Part of a small language model's weights.
Size: 10 layers, vocabulary 6955.
Architecture: RMSNorm before each block, rotary positions, untied embeddings.
Training: a variant of SOAP for these matrices, 393M tokens.
Each number is 128 + 32 x the weight over its row's rms, rounded and kept within 0 to 255. Layers, rows and columns count from 0. Numbers have three digits each. The size before them is the row's rms in percent of the matrix's.

# layer 4 MLP down (transposed), 576x192, rms 0.249, rows 557-573, columns 0-191
108:157077128118089084094088154149165143098128135098124141144150117147132105130124095085132182178082110122164116034142155175100067160122126096140160128096180185181166145161105112115148186163189127155125132158153127107146070112151181112124155146189141134085131062090135110077172094189169142104086154097128123127114176168162128139147163096101090124130104129120114116135191173110153146093097122112120153111117126103095092106138094145164127145209081080117124098168132121081175169083128154136071068127120131145088112134105150177108097090067071055139090120098065090128122152129138116124
104:148144157122083164127110130090159149140153141129115120194097081095168151195061115127099100120108083123114104131149126126176202125212125090116106071097122159150163153118191149125097176127222120144135128187119115175161136165173128106216090140126123165160125130121164121124156121150164070165112160084175139134123132138118141135166118097156146131108113137134169128188133126131112149058171132152119087189097127096137175158101169136100076105136136131136153148134050168102111175073132123098186112113156138184135138121132120053119162117103190124128174140144119146165093171100084175126
094:190065167078099107131127164135116062150093125084124153120092127130155131096099129173110087118141151085118139135151125170153086181075077096086090064101132161128108157168110068146130149062125119130100163110119103099108106116099147159180152116147139145158137155226098121074068187088165147176125189095055136191119088171125148095118134170178163167101115097143096140093118137124139073101069079137113109064140127122102095136115139115132129105129154184126113098126142134144138168177135128120150127152073122105151163172128088111107090141112123084104124160111041186139142141104125135089
091:106100164124102127164128111071099108117067092173141156175179112173096176153125154156108131108129188111118174143123152186176100137114173144071078104195121178057124139080114150167110114158159181071162093108056068116102170147133136141131107082073129097109166121107109083166132167178104125137130129143149075123155149128137074096101125089141124086128162082196119127141138104139114148147162149183140130100155089160133085119118102118099158054120052159109218141109135140093072116110106162142129105127110093109139122139100106104099090126119098148189119182107122170100158146135113167162
107:171132181071157160132102116156121178096130093164103095174088171134088149159100118141139110153141070179140117087118100114133149106061120116126135162133137161100106157115106170176079163133048171128096126099056157123114168136086150096160119100083105158112114090175163133159196167135106141086113154189102097153095109099072151142130113183122139129156123110168110053183119077108105108075128147146092106119096187166159161138147085070084133156089113077121150121134073161102146176102111097131130056108108128108124096136121119134172122115139065095179141112146192149122184171111129131151
098:104117158096082164196097156126153078135100134162119126139195161127142113142190098140139075145119094133129181171164096149102106161100151145138148133082096131137145089080172095115151127105105087110143157164138065096113122099143148183142143168146107069093102104164123109141092118180115121176084097117182127195108166156124107152184137144152158138085069150139121173138139145116176099102123176114158139089190100138176110097157101072113179106185119140171156065148094128132127159166128172195119133131107191108149114100166107147211130118121113097051096174160125116150118143171118110194
098:155153143107092095104092096182146150110117079056100157149157113158140160111140126132180135113117177108076136139164146142115080075131076182167116130113127121196185104149098113107166089159092144105165119132135144151080146097172133176186100128142073095131142107169138121083184108133107136116125092164164098160179212102118152116156133198166142092042129118181136129091145147055092118096115070129111130179163117156138099136089100096101102152100119097120127110111141071145109100134101107101129103180050107140099148114190150141105072119119089149155075116116099139104113111083125180079
102:118114107139128129174128155119152088134136074145182122118153099065140150134092128135091131139128122107125101144147122140145170100157107168148107108106160189111143177093142165168117126143102111211124172111147081154123121099141078161145184090118081112173101075169136177074149110148070137113103099225123084153170112117158063144122155122138085091173129137099115142081112104100059144151132123148104039157182136097154195178094146132134121075116127131173135132122080110106131161147119034154093103143128152081165185142110102137101162133137122182079143125066177089181141138105143101132
099:088161153141129134080170175155123129120142109106131162088119116164114141080144172109090127125158088173147136083137074078154084148154130196185145231152083157157170132125149175096115095128128140101169129146157104122130120116149104101139173131134173194180187106133129074135143098094092159203115134064138181099075115166138049137109180076093117147118125093103089078097135163133177118157147090118113091126128134096185109116146116120120227134109111132147105149200127208135152098107102114131123077130145116090095135145082116124120107167178131171136124148109121119162113145157108111167
097:125113093050088136141102147128147163155103149162191153115125089115100093128155156144161178174150131117180105124182183076141104087100127116157120151142107134173124195151141132145137081163158141196124108095128102133089124118083140129139165107079114169172163122110197173083143174142124133127067158119124106123108107145092168133142091092146144129062132138144097059133161068130188127141148144137083032147095096090164095208129056135147087114155127113115157140137120136162169111149130118108138069132093193113118145122073125073159160131100106121117155126086137099084145090121201086116
102:183176173109155149130068180192142167141106156099150121115092135134087093136110125123126122084164111118110119149129160107137163152171117112125121088081142179178111168089150106122135159184118165113151113183148093144170107104073139195129122119145164096185102117122127114118104202140050123067114147088108165093079114138154121106132170161107098119158104105091075096130184114131148176114110133164133101133153118095150093125157155096158150177116186159116176136114111152175121100105111065064070132120166128127082086168137127075147130163094118140118065151103152158216154046107162110126
101:132127136173114146138115153132127127103144118079080081111154178126111124150069098129097150111192128090113134053136127128112172109104111136124114105121196137173091154172116171123120147131132066123121120033140153142107182104100134081142081153169157136127070125096124108091134130122106130079128123131109138108161138130099095108186147106165106120138106196120089165165131122077177143151134161100102069141129054134117113172179128127161120210162131128169150138207094126105162167116135156091082141060113110125161167168158115130091050184147166175099179091150185105165101160101135162166
096:097132142142144105103155154104110145112102109162098136134146115187083111119094153198103198137134135141099186154125125135181142123132192148118124152141140092132118097099144045191106074122111107131085140103193141032123167126121119107166097156102132120073106086075171127035162170154146172095078110135192142104098101148124140154167122073145094176135159150089130128103116116172124151134171113112141108111110158147160132133067135115178124111157175148151144124159086161111129113100141122165090063152076077098135095121171089147072133136106072129064157140161133149199161155149084152124
110:113147150111127101112165163103082150119167130116169114111164111098110136118147094108161076138153105176104104120183137121143143106150189118146152192061127137184100137156115047140085098172160131161158176121155162087157136148128153097171149098114108109126169031106133143088127154114120231157072119113147167158166137161114140201136108115095150109101140165163151135122189111114173084174145073119108138088057085105136074163133166115088097160132123132076132129117142121157181088053127146124131162132193157094156115088109123094141161153116156091110126123146139139176194091174115122114
102:191138136160179088127153110116118183200070146121115128157120163128150122162105096080099125136122069081099068149109176185119140148128157142071152090114180156128100131126137157118111153205120136083127132170116158133153183151119138091184140148146115121101165111099113213155120103120196141130150098110125120121134147109109159157071122177105108151136131132135149147153118133108154212130157105135160033157055108196118073115137119159187108121067067143144099118089117095120190132125083113139174137179172131092149137170153122098057136146120134137092141087172103102153136091108113134148
105:160112137181138111240192115144085092095163176093107128140116158120139111153159106117154145125081124127160116076068080117156158100149144134103107126118152149130108146093114162103127118076148108095120095105107051144153147095115101154177113086150123074164066102107163159112145117168168108130174157180130154110134165136153108105175101187044157077204122112067125119106118129175119098094196099103160151145059127131063093111162129130099188131140112052114181136164173117130158131112197137119098135143102135091103107115173142147145091128150120152129110101147170171141134159162120128106
102:197128145140085140099135135097150086124130137140110134149095119096135098161125132144161105155123063182117160088106111166158099179100071161098147099116128090160182170139206155116165147114177105148095108082092143175170124127125087161090113090124170168098182136110180124116141148176103105142130097108132111181112107142120149128083060085148068113120089123162113142161107120101153164102105225078162113126112151143040166135164177207150170167099090119096130130139137119122109141132145179121117116085143151153158158135133111155101163171213152100166141130125087138052161173100156128133
# layer 4 MLP up, 576x192, rms 0.248, rows 558-574, columns 0-191
100:170162077133153164141119138089083120101207108120181124061162138167160154091105140094086202093118098116093113071128134114120197147103146050153128141156131083114143142124126090173130154152101128102127106143101129140067108140143062171066119083098088201131066112129106127080098157099167183114104151126128084116144101151092126122105108119199127153145136148166164170095096133067115131195181150100084120132170119166132138116087129185149151149121145176131134116141161157174168152107099059101156167131065115169122178168126137148101166133140076149115150127127139148112153071105122097133
105:113123088092150101155104102073091167152095064144116083144208097081095068176129130110103146123084107118130130201111134130129100101127144121195111130103127102171195149140088152132111102151077067112097138177126173149095169167130125159073090121114126133176084133158130086136090145110117101076151090084144085163144144108100161132078156159179065143101132151103127098127132121107084160127129106121171141147131070108131138175093135083141136107100095126076095164111041166119144105145167156103131137137136147079160060144141105152109146138185158170082141127174119157092112167109213087103
092:181101120159162147123139151154120154105089084131117250153204163101133164148144127117047149062152172138155122128121151103120136131088142172134115198096123110134070117127119126148128122120120159134173168101156085201097088100109088126138208131079107122094131174143133151096199097138175134137072103116175156118117085120182148127083161123131137102128161133142119110147127114113118171098117102140141154150149112127193124162139138123046122113156149083096085101113108117175077099125095137107104170156105157110163127173102120055188100127169107071158116138186148088125125171086103141139
098:158130065132146114147094116111115137153122129142161121121105161088150148153118132179121160068137131108102141134101185153116075135127169139162168081152085075124118113114172150095151176192088179133086119165144157128113107106173188150127085093136141173199163142161099143148097141130164102081080098140133139154165093154107102114077140113079168132113085182118125098119142176118071080177133132112174153190142116128181135193155129081082126132096127186127173105129105116091074110151149077095104168121161144061081118111100113169152149129085154111160143038133130075112211119151129174137
094:137115119168117116127116159133130184131115095132159136121138142129141160087121149147198078188177122122132160058124178122144100153094103128166113118187120118156087183105113109157184074114176119161132153131102142095140087110136208103150126101101125133119125109125116103133146174159120109125149139104123103113175171119141098113175080108118103120152134193110210154106155134131079170175110132105109112135154125134205081079110157135090147084048131138102059155145159102197113084156149139100112125146087132218138116139048080125136139141089144176139078125134065154186199089159114121119
095:166110164124164172119119099084172090130157087125162141132181081119112151166140055131126161095156085081095131079129109114121092131117141118075112142077129064119074171142110124110153166181060102134175145188127108188095112186148124163120100124160121135121151141188144180176165223153084127127159107187101128154129111160088128152106108138126203165195098096080151106123141128138189156132098131089096148175124150118145132121117139095142107153127039117119120133116144170107149137164123162115129145079081122174109119074129144039157100100088063138142130097105124129126123151179125124137
098:145119148109150130204097131094118175141192117103060043157063154085042136158120107121105140111147182119087142074125156152164204208122106162119152155134095113118103122102143097112134114085100091090140092122103141165074131151148081162106200131084109127147159154155110093099143140094124151179145097110065145112133128120122132093134200124124161121121105124141156167155147116175104134075140150130108139150132121164084125129123156130181081165138077127132153108126172141083109159221137104125163130135121098161094125156065148190118112160171111091143161119092053095146088124106097135123
116:081107172151157090099106114101102188154096213051160091119101135106118085152105131066112137083148175111102096077133147104105161158176193106168120161175136116116106145127085126131157129125100152089106109108136121064106103094155134158165095207061151141165119058157147160108110115156168102121087078124072125081119120068076143083124135103060110082076150165095172174139121183099131160133147128139114132124165143165147142158097152115137171113141081136122133102141061152170171081104091128093126128120180152119151134115078054128118119120075124120105099121132140150104108087117152090146
099:092136090088093088121110122161133103115178074115110154078161174122134138111088197089158101054158130148123194104160132190154071149123162105169161040123165140090150121200158151186090170115106156096148145124100213176113141134115112124155057131185181074124099137145158109139105167130130121086110143089143084062079115132112174133131116092134108153117154146139110120107115131092129122182083144126125142072117142169090137188077146129154173138093152115076083146107150136103170081128139109094125120116134176088112116124126073121135125073109165142148169137089140180137164165085129139132
098:141195122179093171177037139115171163099179123118111151081138150079107135091163139142101122086140107157110080176107142121149153145133141070110126168102083137171154109120151151146153165183116147101108132111175171120060093102147150068090131156133071102115142049028113111200171099133141103138096132097203112124074103145185124149172119127134167170160134224144105098067069124083118161078159109171103149138128078139120127134117119120124110116162125119138107136163135114117127092128137069152119117198102134120097139121136108152143155162123133122128129148104155135156110147129098141061
095:136110150124124163165141117103160114214142113089131183038109079120153133156129067121149090128131088103154151137115097115160061173134188143167186129089177087153211168095152116077139167143105154125108120141145126105172130135063150143136105084125112129132092185159129063152136083130149170070137065085126090133117146128132185140150139194107147102128203131143144088095165162145158125128181105128167117080122151111083091124093104133048118120159142077134094151102156183148113079163185146181148088113161099113169130123101114128127132090146108114108123154117085147098077132110107141120
081:071099152089092158142117114180103115135101112145165160126113117095165141059094125094104091116114108037108126087102086129064092121151133144118152153121148072130133231142142171148117093107111114139083150138170153162132116170148178140092150097141118154136141131166097179157113135149115098162121169159104109136144141082150154143094090099104130127125091064141128102183162139062113177105080076162112108135090102143144078169076139144056088118114130108145130128122143089112135129103094206060095157160144153153093123074058084105141127141122135087134078105103097165149075076098100184151
114:151181140171154086035138116111119188131130099190136166122109158136085166108120089137157144111225083130128127165185129189153125142176108075096076116067151133154093087139193089157109088107117107179065130129124133139142138140131135146114084173102147126148097119065104175100136108132141146102135123110171162136141134150125128118181111124089161197130155090123177129145100083150150126187160118121100137133149132181170129069141075147142114137152111175085157145095100154152143129109097140110125151116089133134124069210155093144145081093151082148125175137111167094090157072128102055146
096:155092059147133142183082154112147112162136110116117120124147135130128099103106106139154182142146081150120145165198112087137137127126152063100152106118099087140126163054081127133130122088125075144150156129109123105099168182147104119171111172153088141130127150138173115109142130177122121076137108104192174048041088143122094123108134134145121174162172084151094043123173050147114170107146181121119187127129098096173158101132148101062076158168060104153150125127137153068078169092159147109130048139162087129132122106100151129189099121119129126125109095132144140128144083180119115120
097:097103147106163101110134115130156116133102122135126118139127089112106179202075119128107147123146153071148137130143158143080116128162090062081186141130118126150127103163121171136139190123156137141165146091137104127063104101153113170144152118150143148119158158123121046122066154131161132150161074145124143103094086115123118150077173091120135154130157141234141125172114066144116093186180201130090131070121129157159107108084128135206164148112129186120144123122129120118140099169054124156119145143133155124138155113119047169147129078102153105184136071134125113181167055081093160181
101:136095122086128150128114016112103119131116132121156108104142153074137083151143048181104147114112097153124115210176165102096186101110156121111087183101083110118125123147123041126112119139142102052164163151144118157072114178081135165119143084077129169110152064129149178125102084170138190145143175104125139104098127087150134119162156179119129106139144168159154163117118132127145153130104073109173186150124179080173115111124109139073126124096113164151137047188138099161110160152111121133142173129150137160145083161123121102177115135136118096131164097169099126166120159149095118067
098:158158200201173144108132130113112127118115096163155125135181127133205137139130174081178102124153155121138089091127118141125096102168122073113128101162148090120168136144172155152197150127082096114172173112135113117177110086095184097132104157151114113135130102131150151120188135206159194124195098160122128134136183149128154101088127109155166138157125171111198134086115160115110107114150108149137123154132102141139125118122101137159155166121134122121134111100069166152118081120121120150074071198181141114156157163137182205102163064082183176106087138160119080129112085142139109048